config.yaml
hidden_size: 640
intermediate_size: 2560
norm: "rmsnorm"
positions: "rope"
attn_scale: 0.114
bias: "none"
tie_word_embeddings: true
parallel_block: false
init: "normal"
init_std_qkv: 0.0173
init_std_o: 0.0
doc_mask: true
Each number is 128 + 24 x the weight over the matrix's rms, rounded and kept within 0 to 255. Layers, rows and columns count from 0. Numbers have three digits each.

# up: layer 3 MLP up, 2560x640, rms 0.09, rows 2013-2065, columns 0-127
# down: layer 3 MLP down (transposed), 2560x640, rms 0.0455, rows 2013-2064, columns 0-127
up2013:127130157129169111179096125137175100139146125146131124143156114093157123152137139107139108150125120132129119106088127116130166134111100122098178109124130147101118136128130154145146162151126109138121116149133140149113117143160111134082142112121134153165116140145145111125146125141101094120102139108109129115114105120155141177190131152157174097132164158151119146146139143107141139132108
down2013:146100112100069116135142156127102120099106150110146133152095127093146107121139136155125129099136129103102142132114130141110081145120137151153085119106163144080150132136104124139129094086123150132106097138138127147140137112114107140119124109127131152146096118137141118158124119120137125179112138150160100137123143123119090134148120142147133158157119138106116099131095094126134132154099
up2014:144118153149123174130139133133145133146169117135094125133100139103149110142115114102147119135128089158152146063097111135112108103156169111085113110106096138121129124172130145132140139138115116164117156113102138104147098150189175171158113095166143089135143106130136123108099078136123125093131127146138154084102140144123095160166120135147151111149077170145112131118101159098169073144140
down2014:131135175100105124103138128149105160146114145100134172145126120149120125139105112145167125107117140132107112122124145146116135129106159161094175124141145129110143087087142153131085070125150129120108116067130141108120129126150130117116146171179155074123129156147091098124143161115147131139086120139121066156127067137111129133109108107154116123121117133106122056171128136108120088134147
up2015:104131136155135166147166113112161114098152134110143143145105128149059119130105072122132105107132115110077109069141137097101078145096106088145149190126138072112125111109123138135099123137123103134110106117155110170078102082156119143083091127149158165083141118152089127105186149152128123143116110118180141144127118127133100112128117148112119100121156099100129173177105153093123130085093
down2015:157078123148126108129119127094135078156161111109141151149094105166174091154173127126169119147077131142108129089084087138188162142112109109135138099154143151165134168144113114089099137118112164163123135122134139145150137144125145149138127154097156118146145112147110157153076142058188107166123146110122137115128161100128138133132130081099205078113144107132164098128083127144182110153109
up2016:128143070141155098080083138145137148108123125150174112118134110109152156108100107054142164125110147128106115113129084095108131124144159079161068106130143104149154131107141126093154120106074110119101156142124131136116123160145176079101108171092121083087133116106128158148137122116102113116141123180104133142121105101157055101134116123128122145160192125116111109132139185146088167145119
down2016:128087110191201123186137120109113125124111147118115151118118106083155125168134149120096134127125146149086141151125122137115127101091115187090142083175147099148067131153132126144141099099141132093120099130120122119130115151129150146147173110115080113112100058144106156110079127094160116130123149128123113154180124153156085138101146110133132091124101123139171170148148140118145088127148
up2017:112134173116146088078140169157133136112195120159113111125139104129142109130135171155086134093153118132108071140109122113135111144129125102142147132134121136094128113167123087167096138155134075095131121140165115120106148160162117099162185107079149109106128155174136091152108138164166161140134127129111103132142157125177141165158113158137097128111150144136117117120123101099111111097125
down2017:136177099194111097126160134126122124140142112121162093163142206134097087127139130117121104142149184107173122162172145165070180169098137106141133125139135097167132070111180110101144130145139116117100131182135144096171138094135127166129121106126071123140155105148140106132138132146101096105158122119166125160142125075118135110146130109129128164154136190146063130144107092129150149121131
up2018:110174139091153103131087130147111154110149165103140108170131128101116131129147147107140108125144171164129124116143153159129148120092204161092133116159152154110162130092129151120129137141122128130109111110109120123097114173145122106130131147119146149090152128146157091151134116164155128116145140097117103136115123156136133143108139126144103116107131113149159133141112096123108116124139
down2018:152129155135130100081130094120147137127111131128118100140186124160132148105137097127142138126154116168122077072088122144138087149099141102165097177167170151157167097130133163113106133142098131204102128119124144120125132123118105141120128151160114141112156119114123150160138098127134099129155122114101102160106076172129156142151123109086113120108134110126140165148103076115076135130148
up2019:093119141153171137138152153106133135130174132122074130114160164138120147103106122067092118124122183150162118139115129134106088132055132117129143128102075128147092118083138127131124146113153115108149104130120122130139135112114097115146181125120150120118134131143144118113157124127120139098164127122103102116100118148170141154140091121101140164123139091133125104090156154110088128155128
down2019:063111126152112086127100097109123127075114123142124146109126109131131115111169146124137105123138104137075123069142116129119131150113119140131111138101145121135147143130121140080130132122117122095129134092153117149153105108125102137116129105073136118160049115118080144110120128129113128119148145132085153116118114092112090152104130118106108100137086131159097126132152110118120147148118
up2020:144139125165170107122119097086125169139161161125136165082138169114100155160107128094157148144047089114129130130175112110131142089113167127155106126141117088132128108112122122115112112141126106114106130087126124096105114135133147088120103098136114118128141108101135134097137157090108165131153125103152126108126128143126128144113097077150105159118141126194095111136133164114135144123113
down2020:142090115133154138142152149113163121144106142157137142126095156112127110071118090093140108146096111150177134123155143113120110126119124089126106141155135123131155126125116127119138113152128143137138154206127116119158172141158120095101152086123145099129129120106124106137168098132122191094109112122124119117103125131127076108164096133119132119133136156131150116093107138104113115119126
up2021:144096125131109109117132123086118133099155120156089136147129090109156105125171129132126158103122134118131123148142125127151135098152107129119129154138157133124135120103109133131111127147122146136107139155127158096078086091155138117078150118145141103140106145121113136139114127131095133146126102128108120160137123103118142127075122143117138127153106133125113095157140113139132148132124
down2021:099135129105152111127126150145082124148150132126158126121097136105142130161091142143116092137165151112122100116126135144151177092113156118144117139111125121130170100160152098143144127126116126094121147122082151136145112145115141126135116116154140104144105136112088131112161137139165130171126141119132119088148140143109147156132150133115154141144142112119145142147133078119115094136122
up2022:145093147123103087116137117108101181108112147102109128127121145121117157072136128141094153091126145107086120156128104118122148130200119116116106171117143136124127129166106080142150134097159124162133154149114105172167122120125088129126129134150142137122161132134124156086144144159139108136140156133143101132106108135143166144136118122125130100167150127094134091136085138141165143064123
down2022:126169144117126094146147132111141127133076131157084122134082100123116080106098124100145121129129098167105160118134149120162128164169104127123131144171156116107115123138082143121135108114187124100144134149142126123093148134079146133138159138120106123099194132136124125111109114109124125133106090133092137100123116152129120102151140118132156117139126145134139104135122187118083120112130
up2023:126167109137137111168126140135162093121117120138147103169103121119121100154131132131107129112143138124157133118148144141136172125122187127121121110182127135158125101136107151143126126125140142148133129107146113081104135129150158139128138091117109147092145152118139155125071100130106170122151115127149131098106093107144119131125146107116104113117141114161121103119164118150128157165132
down2023:119098131113111114143134138124132102100138171132118150121129075158156110122147134119126149144129099151123138135130104151109138135133158156154120129114104139117132110084155143143115175105125110148086133111120113122140136124120095116146105119109154130134089120129130099114150144104114118133120129128156146151106111133119135132131120142121137138125132108108092171135119170125154125112117
up2024:117173096111113154150086113104072109142095127150164141064142103121127095165119130115127123116161140157112117092140115141132085178083109141109158102109158155101110106143161104165122149120156134093109139123153083105138124116102086184120168150127130139082119124058160113130158165132127152136132115136122123121115074090164168118116123127139119094152087129125132145159154143163147116110126
down2024:116164144164148129127147145129091130073125149146131130094154106123128123146176112153065128083149168115173160130107125097113150135126117114144146126134090148143059143105168093105069112105098112126096108084181151168103154144114144145158136166117132143139154100108140171136087107119110167137092109098128120134137146144132119200155140144113179103132131127156128097116141158152133146174096
up2025:153164121116139063095124110119129106131124098124145111159139125135115121153134115162103147144151092137128149127139088133130127129142145122146101109080100111120119148139106093143136135141120138098152130155080129107147115109107136148163164150129144155105160105159130048137101166139151089167139131091109096137093074159181110133106097134111094118139126136122171120128132126121148130156090
down2025:193055101138143173105110093155145103152097108118135150149142090106138088080089165106116139126100101145135097162119104140088144114150157115120146108154122170135091145107111111154144100102131124139122144140088112093123069104106145154122140093119096119119081143119149104107112089107128135116150122148138135165159129115119115111124168134146132150097149125166124122110161117105128118093100
up2026:129122120146129138149110159138105117134103121133110124139127091144138122106133120143136122111153123110145124163170149193116152157134137108125148115133143130162143139144149117141147148100134106144137110123122137140119132130173098135126105115121127128148137078122116112104125107133121125125139109114150147154129150096121160107088140157137141167167117158137094118143122119134130154125128
down2026:147129142120100140102094144113137132099089126129161139128127164130131110134156135133146112155099127141135140119106124142180143122100111146134118133125116133116128147115073149127111092151125107138127138123128133140148138119107123136158112140123120136109115122128130120137138124133137133148100131123097149126092100118120144158157120139105121122140120060138126137113136137112104162132142
up2027:135137140112175128146115143146136174111127113129135093169144137133120135125135111138131135120083147136098114133070098137124119117158136147150104137153153129123110154144132138100170121127111102127134074126091121120123131125108125107146122095140159102151121141128131114136140120131129105149128104112145127124129142105121146161123154117143145127109148138116133096169148131109104119089152
down2027:097143125123102147139120139130135133137130130117135140139115171118123088122141107085132116133142165126107153127129094138139127104142125143114146129137108120132120108129137148131140173137124140154134114129148130094103092139127145122120158117134139160147157087126131142130116120133128127133097127131145097136127132146112163153157151133136135157143123124115111116134149150146120119109134
up2028:119120155131100133130126132174135154149123164106141118107152130159110140152136134114102143085118114153149058143133087166116124142132154080133100101105155142126097106142131179141158117126116134133134152127144169127097167127158133157153157160089089121124142128095140152084112141099119153146123135150101113148080130121089147140084159179124161132119122121101122103170108120146129133126090
down2028:141127108157155165100096171082097088142139118110112142142142146107147115127130122135112088138188123131119107146125123123101140126118122109151096131141105082085157121145109135133096131131130132085129120146130099105120137127110117159128139132141142142115122133127128149170135095142114146162130147132137141130126132160180128104127147131086145140138141153093157123151141119116098114126117
up2029:105144143160123128089129134154109136116142165132095132095149133138098168123093104121116125081128095140069125139098166122134124141151118109117114108163146092110163131174114127151158123170106122150070137170116090100148112133155152189111123125108142084147125100099116105082147068138148150124164120127139150068099124169057146134159188111124131132100093133135175111130130158111176148124124
down2029:150109122124127160110113099126109105091174157137155158096113092112127128129120141158155128134125115125148120110163157064174138160146106142153152152131130124147093114156100186086153128163147120135156070112135124154145095133176170162097124185119121136161131117100137100148131149127145108159124115141133125147110115144066120092130139126135144072121124139134160131154094129144102112151142
up2030:113158156129112144121142144126145144135088125181134120145059140130142135198125131119108082092131076163125125122118134094104144067138128109125151133127134107075151111125136142176147100140115129178128118093128102094115138128113130149120142107144126151143137107153132096143133143125114169151119179126116127109097092146136150077145142127135112113126106173127111117121128134074150154138112
down2030:107143111131099135154178123125097146143162109145134154126147114090114113120101111122141100137100131132136111143093133125135115154133158143142152180134122131124115140123137121078154124164114126127154126158157133154130070184137100145109141103080088111168159113133108130118146135136147151134108120105118095156118085129129113159162134122152172123102102132130111129097132091121107168144124
up2031:109143127133167157111097127095144145135126129121161157126126154155142088104148148108127117125111103158147116139136104146108193165164124109135117163119129117165107110149119153127109145147121167125148149143138125121158138151096111152154115153168099152108153117142125141109108164116107089109106150094092112134144141166116168145121119101161166150129121121152107102132100114132160111128118
down2031:099109175145100116109122152135151067127109108134099120144106161123124170079124101106134136164127135110123147149119135147119147141153150152166114137121103130139113096117135135130089120118134137114119134112175152136135142101096104115147102129142083145169112185114128100076147138141087163144116144120112140136106134117115138177175138069114132146129097135099120096138099142120122107144143
up2032:131116077117080110137168129130121090132137140145080151131145101124106143092180137104132149100119099115116125188148089130147123106162150086136129150100135101104137130126160108148116150097121132110095111161134126121152148115175123176123094099188134095148101144129086099118134090092142131163090158172124173124173128117128096132125149139174144089082103127103124143133105163127196127111153
down2032:099144128093110125136102156105151154080143113085106124132134121102105113094103151115141139121125119142134123141106099122091124136068103114138118097117128096103149143117139102125141088102140132117158155117165153098144115109112135095136161153102126153131132112157134116166100099122175122125155109091127144128155138129176094131118067116106105127110140123179158140121135072100134137125129
up2033:093122043147086134115123123130142140108136136087110162106070111118180088118103091125116099129118108093150130093093127092126074176129106104130123173097132143126127119170134141157109156127137143134127103122155166120127149158119136156133126097150168136152140140099144138157182109121129143133117156166178101145116100101134141140130129162143132119132148140110091137126131048105150108133105
down2033:129138157113142174136126161120126139147114123127157160162125124126148099152168126121108121110172111106125154142165117091129100119147176135130153138145120092118171151099117182161133150140177119103171145113176079133123142146132133110132144142135130080125127097106145125156146147144112138099116095097118117086168156109062139157162137123104117143107115101154163150093111129161119118145151
up2034:139133107130166123156128123130079122145157138118119064107128113159114100149128134143171149140134139153110151119092128120144154132174112150136122132152123140123087134133107110158139106133177115144114137146099128106078137128143153162116101115122144139130076120067122108115099136142125122135105153122105122140106131137154138107130153151134115089124132131133129099132144149138138139120096
down2034:091129118136114147118086140148117126146153103147099099130092143127115155130146131139122166129144163108127123119150126097124135117133120107150104136098129109142121122105105151103122161155117136151127137144120140121153101093158158124138138122121165138122142144144144147140155126124127155113131186187130150141131109080143106120143143107169135121120147166131116100114082138090122129150133
up2035:150134129085106163154097085133108089118170157110099145188090093095099108128135106104144136170131101189152054143077147174110120082153111124122143137144180193112118156143140074138166153088088108112116134115116142093120148148178131159092133123146142165140110123146111155138167121113126148096095122097124125132143178114152098089121135187116133134092104122124113106184145106118170152129124
down2035:120107153130131133152132101121153108137138079156145144155151153110151077139107116118160120150116122110113137128126141115097140142116126116140127119114153105131128162092135149122183068143095096165077118158192116146147160128131125103099120117108131111140115106146076155125130105093142113111088154103134097119117107122160127188137123152124134104176138157088089114118159119113124138132132
up2036:174103134115135117125138164150145120125131123116147127113092154130128138147091136124150108106099089101167131137191079091109135157117111157112142161142098151150119143125160130107159138131113119132131162134107118123127140133100160109126161124112166131087146116130148130097125116151150127120109146085149134124124136094158126099135120129072099109194143162135141143084120115191118105115124
down2036:148128153115129115100099115150137124137161123135145101119110132148111104130156123104131124147182124097112095110133164119132149143110130166132138140113127101159152114126116115110127141147139130150164116155139150137120143118155133134157112121136143127108141144129132117082106113119133099140114130141125111158110140121093100138115082130139147167095141100175162144116137146130142144068112
up2037:159145137134121151150119140116109144103151172147103131124083162114154128124131105126114117135130124089117118099139120148202113120121141105118121130118137151097106145146108162128139152149140114097074086113141114147127135144147167118146118128154133144110114161097088145137076115112109112202145143109117113097162118131116117137103111167072093123146134141155100106147156127167112149109114
down2037:138104118108124120129078150138137133117149154118110162166158138094148121149125148104095098159132118083179096143118127110133123120065147110126137104129106097105131174100141162113140125126096110108098089127102131133141130121083138145082119140129120129112140118132115113130098122133124136134118126117115128157123179150127155150094132116125144061115156128113135134126123129157140124127173
up2038:122135139189118152130122087123139111149163121098125137157136085128139072156119127117111158161147132103155133090156160106122133115195100121125142148160153156176130086115156180124127131119133127160125130118103132141184144102139143138149135151123104118118125122136158144143117099085153127138076147139141111153111173151095140099161101139118160162098120097138147150147151165089137131173112
down2038:120117133134109148123119133144126125132110122122124127150100129128139157111121123105133125134113137075164098127126076135103151150129098158118145140115154151173110113089163088119088115129160120127131128124106130125119142138109113160116125132079135104121124127116162154100105112158112118119165112111140115121126139109110139120155131118137148137103129126137129164124154111125145112096144
up2039:136160181110113107156080124141113139187109190110127154139143106135138113099140129153117129129138107132152109105151101115126073124143078161076105090134153106161106118131107163135143170138131112120144156083150148162131139106113145090120126082120154096125160117120081120090132109087097169151070152131102091107139107118130102132114101125159122126098146118143102130139076117102087119086138
down2039:151051070101139090099137142132090131108179120154170170149117105114136160108148114100132132103080111109129113094164165113139153149148135124109168137117114068109117135117114126146131147114130118134102146146159124117110150105150081112125111151111134117119094109127091140102146119156128139118112144146124154111134155153120156156113133110109080102127124132085108101137147141132141092148146
up2040:169130135130144123092115145137096154126120157120113094156138093138155145123133133185143156109107164133143087090103128119121161152144187095126072096113157104133138137116115112117113160118045137166142153105157111152135119111153127168147150086144138078093112153105086125068130135125183086120123134172116112119131074131145150133103103108120122121138122146124171126137115140093070133115075
down2040:114172128144127105130110120152132158120149145112125152150125172114113153125117132138139154174114163097070135098134141131143104070103081129087118090123155112104117196140147117157142087113118111150110189113191173147089088163111133119193159159142073104171133144110125172117101150114140080133084085136212164119157115152093197168106134070103118123122141141092148155152173133175111164104136
up2041:137131081101121129091124168114148146121139150138127132099148126073132157137108135133144141161143146115160125156136119120136099107125158134124093129106125124124127126142098134111146147153128116124092127128103166107110140126144141107102143137120144131101142110111115119132133153123111095130146142143141118162164132110112114138112099125113154184128115096120094140101140103132143084095121
down2041:113124117162117116136119117130140114124104122135114121134118138143116113097101137099142121128160157140099113131125116128148171128138144164110157126137141112121104140119104137161109110116148082143139130150141126133098144114127130135135119163113099152137123125141113133152152117121159138125148128138132114107087097171146130131124135120159124123134114137151142139133126140129141141112102
up2042:125105139115135117098153122127121103128107109205163123123130102118080108170152104161097144139088130101102073143099108119128149118161106153172098124074108152109147133151121111135124142081155116111139137123117161109122102115141112149155148121075129166116144058092078130138140134168112101130097140149117125121114109130122133073110145092117132137178162153102106089149157147169136171121094
down2042:128117114126115115114151158115102122068145145117171145095112101101076102080103170089130144153144167132107092149118120132144053139129152176158090128130114148100133118139111125118129123139162100122111141144157141145112134137176156178084127160148105163129141141157089096102170175092092117112131158135129125141114138121182110121117118143145117136090098143151161077183137167083133081146139
up2043:132174112100121069157142117140094167107129058124127130172059117112123097148122120122149139117141112147146130182122097109130110134110103163105103171111133121156104171152066117128154189134125138122116139098109092111131107132148140129112119102171122162143082105107145108146143059131127115139145127144116123094134153130150167141117162116158143140123105155092123090105161131152116149146105
down2043:122179150160099129088118116106168178103089133119115125150134121151090085131135090110089145097131151180149076115149147139080083170123138170123091184138130132124091118144171117143131163154099163111134170142110099104086110167121111116133116134139097156107164182143128066121158113134142144140154117109116101148073140124113115111089145124152117137135107136166135155142164160124094171161164
up2044:130158116117115142137146130136107150135132121158133120135137117113144135138132122105134109111134125141125125124113141147124138120125112108151130127116123137116130117121126125133131119129141121136119128131123126140140151127115136137138140137143143150090139133115132105114120143121125117136120114135124131126123143121138112103125126127126139119116117123118137129136099134135111132122157
down2044:121150111118138126127119120105125127138102117144130090127149107135127125118126129132109119123108126110104109142105141131124118138127135134118127119105133114146121121136114122124133131137135137128111105119134145112138133137140138129117144134120133134130123114128121149142140112123119138117098119120128109127118117132145121138135135144133122163144134123133112118128127115137128119121112
up2045:099096124143145107133131143139163132080149104137114120130145096131140084132127107085125125116115115157147132114158154147133145177114145153185128156120141137131147142104157110104108127140154129169087126146116129086125135144148141142123159130143140126123124128113126117099148118094144137128116131125126122152167096150139089150101121119084095066093134086151118109083112132119132144120094
down2045:091086115073122143128086125090077115141135139155111100122110151131126136123189112163124134136121151120088151156163124154159132152091122178142166131082131126147136137096131142115116096094124131144120152134091114108105116101114110107139158123131178114112141179154138121153128185070107108110123127122123101088170126114128104137159105100106127164128153137164091157114152141154144127104140
up2046:143130162111113105081186102134177108141138186123113133117129104129094148108125143110139163136134131100136122158117097150131188151135128140146087167111109135114116189131102092136171136168140138136181116122094120144129115137151142143098154125179180117153119094125178119121132177148118085156109115138150123152144129114173121162117076101098134124118172144145139124100148098096129160140148
down2046:133108076081168178109121114129087094152157131113103097149112143164110149146127145106121124118105142164114122141143097123115085141107148153183154126115128150120127121144099152131148108084165135127145181172144127068143142157096077138074123130175112128125131114146068126101126050138168140128076100157124155139107125122161154143174116089155085123083133081090087113147153110097076177171107
up2047:125132127131104171133101149103155142143130130137120120126123087146151159111133150136138118120131109148134159087143125127116135137140107117144125160113149128109107128121098140087088131131141131123126146147161143135132102150143135149109121093138122121135108111095143120145137112153136147132137113140132119091101124169132117131141151114107139119135113102118101146135119162131106129149116
down2047:111151088126120175133124123135135182133138163112125102136135122126136138136100129115113091140100098137147122141162121121121113123172125161144123137112135132150102128111109133136093128123108122134127123128140113102115135142110153106117102134122121106118122124136078110116132142137136111105120098121142108133109165134134134117137131107117166101119129099116169149128145119150145113142157
up2048:144139196125139139169144176131126134127123136174114117162137143130120143099086088107148133124115124129131135144114130124152108121138130132164134110111133125103176149129147154126167119133094124124130156122122119105115147155161134136131146195124159119112148087157087125120119130151121152133135152145134095129166118105136134107081121107110118122166143123134102149134130140150137142161108
down2048:136126138105151127125125120096104111090159133106125113173128152119173138141135138099122123182125157154142157119109113107112132124137097114137132115169123113142105107134098123092133110134116114106151106129113108103125111129099128081139119096146168106139146196105142133112132113104121147145082162089103125122104098152100133133117108134127142161176168108156126099143155074107094138155125
up2049:141171164111169102091092139111150139118122177127110124090174141135142155150160108099132200158147109128119151107085095181122191103193153042195105101158146164053124117165177148195131117131107143156157124215135129138123155128147132138128158123160167121128165146118197095150082141142155150119101181158090148123135099081134093153148100130121063109118121147088125140151116089131136118114078
down2049:155176116214161126135128083153134175102137110129089141136124136138150166109136127113132106120102123128100089136136135154155121110079133139174112167109130123124112141095126154113111152149145132148137120136115188126119133132144114131094142143154136132108120084157137115141118116134128116155126140155106094128105137142170139134103148164131142106136132107122119108143159134144178132112112
up2050:099129147091108100137147146141135142095172067122074134132117107121141140129110093081183167139141119119183131149125159139137090105137149135166117156091128158151149148107094129114156136118129118147144193104140143158107131109134160115124136108148160126115118124113153105129110160126126133121164111153119109096135105136152119091136081142131105147118131143118102093142150138135127098143138
down2050:121171123142129122114128140133124139107165113107156118111150057175099113130128117162124111095133096096140112075128147156119156094122151101126173137111166140143085114174158124149115114112170110122150148118128128103140075170183149139159118124122134104094167146152131103149174159146126134099113127152123125113147108144118105140134148132111132099155127129134093144116135133149122126113104
up2051:129172152152120123132122125137130126106113137072096125163155121102134099155128104098133113164123130148117126143124127128087136115172124088128139069136127139140174148176106129163128226160162105141109093154126118097083097066134123110152147115149161112152109110059099103128069096122083112074161090139130110140120097142162066150126116154143132071167126203148104132133132117146189114109092
down2051:142105135098155139115141107105146121100100224080196077120088101126170108156076135092146148167134098120152110096115083121085101108126095150111152134135166076130157148132118149082100127149151156104138080174168129124153136171121107149123115119120142137165088110157153102135131154080156127128157121093103113187167139145098123090132126124121134115090130159139142146057142134145141136109168
up2052:148133127098138110149128097146145124136175099092154105095162146142069138102103113118095131122126092193100150138127119133122182120130126129125152179098149155148099111111131120120105109095116169130094146118118080096120066142132170143124130091115118070126127155128144114134190105153152114136118111107154130093136069129113091103106133122104139153132098116150125152112123142136086103099133
down2052:142146123165137136146157111162105185128074126109126114110128125123146152159135101131146125157118158177132156118094155140186098097132132151153133149144087145122095084146099120103176153177095097123163104119139144144149095112143196125123131106144095118110150139080128108144159142111155121104170130112114138114127117117130112127117096123103080151169087128151166082128098139167138122143159
up2053:076150110123151114112123085183164101106155163159108100150129101110130087105100142106134133165088122154131119136132161166098127126190092137115071133091146124088146130161148129145144141131142142103086157153140158112140155110136129112096121133148139095143153111102120142145134160133114132155146112131161117103149183134123121149151141122160088122105109118175128119139127124102117135103151
down2053:114103163101145161115164134095169077124114143135164095131131142144088152130115154145140146146093166159110147115156125133129117119126131126120131144131144116134106153187115142139137124093134156121087132154123129143121089125129143169137114134131102114181128119106112111127133161132129124152127142056142099096138143108124093138096133106137168093160086145131146099161114131068108134143110
up2054:115057094156137146107138112099126130090119089112148115105118137104110129152112141090168122070084106144129106097115159126151131130137127149105111110136128132148141135169119063124122180164119126129111131154144076105156163143128137115185123139107091092083170100129131081140128105135136154127149133117097147148118112104125129140155117129127132096140132160094137098120171089077155139120090
down2054:165152152161115095160106114181135123091072099129143112147120112103212140154087180139086107093112128105134117177136091077121132146125084130115121115143114127101153155096137131160123133190134155099102096112149115153139126140097127116108079128117173123116157120135087092107111117064115135103130122169138099137137134139133112154104210176126108147086124130150177122133165123132148139133141
up2055:101164116097122099099133154071138125159141131147137096133137101093149133140124110121078161159139115163131145108106077137118126100109168082096122156149144131117127158121123105125111074150119187140104133117115157125133140153126127115128104139093151115106108146129118104118137130122159139065162136153128164114105135163149105101138143162143151133154098136152155115162152125104107174112109
down2055:141109148132119146092123145150137114181120139180102140136102138139130133119136132177147154150148114131135152113102116112132170162149122141131162122183127086130169109114114110132114124112159157150156082165150107102109143091107141135123178129186121156090105129073118153135148130114160102110119088152104118109089137153125143142129166125130115107078108125138138173103153167117118136097105
up2056:109125114120161131133114108085154106127139129124139130123112134129128129139129126140127131129140135119119131128123125120118104158154142129112117141105158156093142126123145136146148139123117130130113151139110110134126126135161102125137092119124139130114141166147119126143129115118128135127123122120127113117155085102136129105122150121132122129103143115149126117140140145125148143127122
down2056:165138161151107125126128117146147129120149130148117106129097094131116135146122137123133112145137132111111154115147136127074142123160112120152124130150103136123162159120119134125134114106144132164152137136131142133107116121148103115121147150113147117140114091147149112142114118097125098118115109100140141123138118122099117101126155134129129104156156135106159128120119124083140132149123
up2057:130134084119155186120114116184150128149109160115112150118158105142110104120087111130077140124099126189069147097156138125120142130107115157126105116135103127112144087110126135145169121101119141134126167135117159076118137123085106132078124124149156130126113121151134136160151131141134109112113133100139124096152145129120106123161123131136127139151155113105121095155143128138121164114075
down2057:137133097131196161142102116146120117132084125115175149159152102106169099131109139125130116156135130120108125097154130106172138124190158118174162134127117086160169139088137129091136133120121120160125129170109128100084119102104134043119148122096106154156145144134131135134119152114157162167093096123144124090125147114071127143142134129118073153115094119086120115115137121138128118141135
up2058:126153144141098098117147106156163133125126122133143106142076138130097168089100117124145123136151089176105135095126109155104151114088114137147147099102153111146123132125153122116122095114141076115127153125098133084156125071137110145107128156135140126141123109142126112120169149102141188108150115077120159161080093138124150095110153103086128113133148097120080162115137125135153124136132
down2058:168086108088130156128124175172099120103130099097148124141126138133110146129097114123103118127144145132129114099176105152133131100096105134148151123115111163107087126098135138144095121119123141067164097140125108114144153165127142090148120134129119127173124166119156121126127130139148114140126148144113140136126112112145146180104103107125104112150163108102129135096130109154141093141151
up2059:124086141184132101107104127138092125157146151142144142132093107125187130084172132162141157120150100146104159119135135126158125103129115111139137118122122109096097108186146135102118100114131147154149125105128091154094079148145133130092116111157125101131118124149201119111167102109096093121144112159130134105152086195143098137127110181164105119151146107128192104137156121084164122092128
down2059:113059113104113232152152094046120148114096141170090124152160092116182089111137110159149127082146135117132148130119112146213135118079118103105128063161113129080153107139124159146113110135103137077115087141122087139159107175129112147097126142184111119160190103118157141139116100120175099076147139113134130117118112106122107173092106139120129108137111126123123148099107135120111102174103
up2060:115166115129133115141162132124162179078112150153142102119136112132122120180098123108119125149105086111172141126155160129144152189127133157157117124120126107131146095141168063112131090162137142122127104099127192113091096140120136132129097111115090168095108113148128097127102158160132133104168163154091112162122130145105140105120128182175163111105176165141119153142159103080134143097143
down2060:142161135128133142071158130138118116093127138135124142175099141142127085191134138094083144151086090110115140104150129097126144157143105092122141094092125146120141123100179086110124147124094126137124108111170194118125117126090128145128081123118107119120122147139097143158144116112137088102149129136132118095064119129116175149152113104101147145058107155112163122141118112121132122141167
up2061:131104170136109090162166131201134093090112085119134092107180096064113111133138107132142167086134106194096141088124117134140153154096109149122115148086177123107120098088112108150132096137153112132129120127155143128106146066143193184076113119112150189105171129088110156149152128196121097091110127149148124113105136153153105192135090184113114125111095172113138092150168098137087128118092
down2061:123168115087107131140102118111135145124120092154110127140102121108157159111099110094105180175136102116149117113071139137148167180171182114106142104134126094138155100061131106118109160157134165131177179109175206173112130126111145112133101085147091129025141168075133096097146166115144156088139137149100150067132186120074115097156172101108136159084153148111137141112192163151103080094150
up2062:133174109129152138121083112130125122105123115111127120118146142149145149137173109128154145136116112161107098118118138121088135133115141102118149098132155116150118131165164140125121131146106128138127146125108154115112165137098141136115134124133151143126131170125138085112127119148127114118125121114141095115112129131106125123126121123122101117115125116158135121109157124109123120143122
down2062:138119125114134103117134097126124131145099122124170122147123114121134135107095118134140144115146183070109145129137131148115124146120125145141119128102139126140126112090128152144131137110145099134161137126089187103095114123160131105136113126153093135103142135128102097145120162135093125129123098122124087148154139127132144130141130137135115130100130120112117143144155122103148116113141
up2063:145111120145122121130089100142098096105091149096153133130134162160069120135152154159147125055119130129143162083120176169146146131159125130163103168131102124165169124144170133081104151111129103139097148099132124131109166124123094086120129101134121124149136134086149156110104127090147156085136128089097106116154149081110093147142111123082090174061145092096102113141117123112181140084059
down2063:182140155179099181128102123126133128085167174168115073136099195188135146126190147179106093159178185066153099126149162114109088157171098155129122098128056168091119178127129133165129079145057098144174134145126160121153117138078146075154139137098098102175094134145128119062105124101185134089195135156128123174096157117115136086115184177090135129105136191120069098119111103087120142124123
up2064:138123127111119117132148114118117129147114114139167131116113122138145128157165125130128148123157143130140133132119121114123137137105135121106119115127150126126120122104131139132145150113131092162122119127125139123132147139121120152123119124120126133128135113132120130127141138131149134116109143124148120118102124106116134144130124116127120128111116135145139108148138146138122127113123
down2064:149132124148135112138137123114142136138109109136116144137120103133140139107122111139128115128126135119142157119140135111149121122124150147121119124116120114141132128114116159143126110123113107139125133130109137127120137122115122142139120129125114133144136135124140114117109125157129124145123160114142135147133141113114126121145113140133128152127131116128122144127125124133146111134130
up2065:068127129178158118143138146085121129153126134128131120063120146081136091095087119093161151101108146143111145147117104164102107098101125136112078139124133142143128130114129107161123143117146110082107149117139124171097130081126156158134091128147142157130129129122112174149119117126086128112110094147113078132133110143135169130138134116122115124085096163178117106111121108120094125091116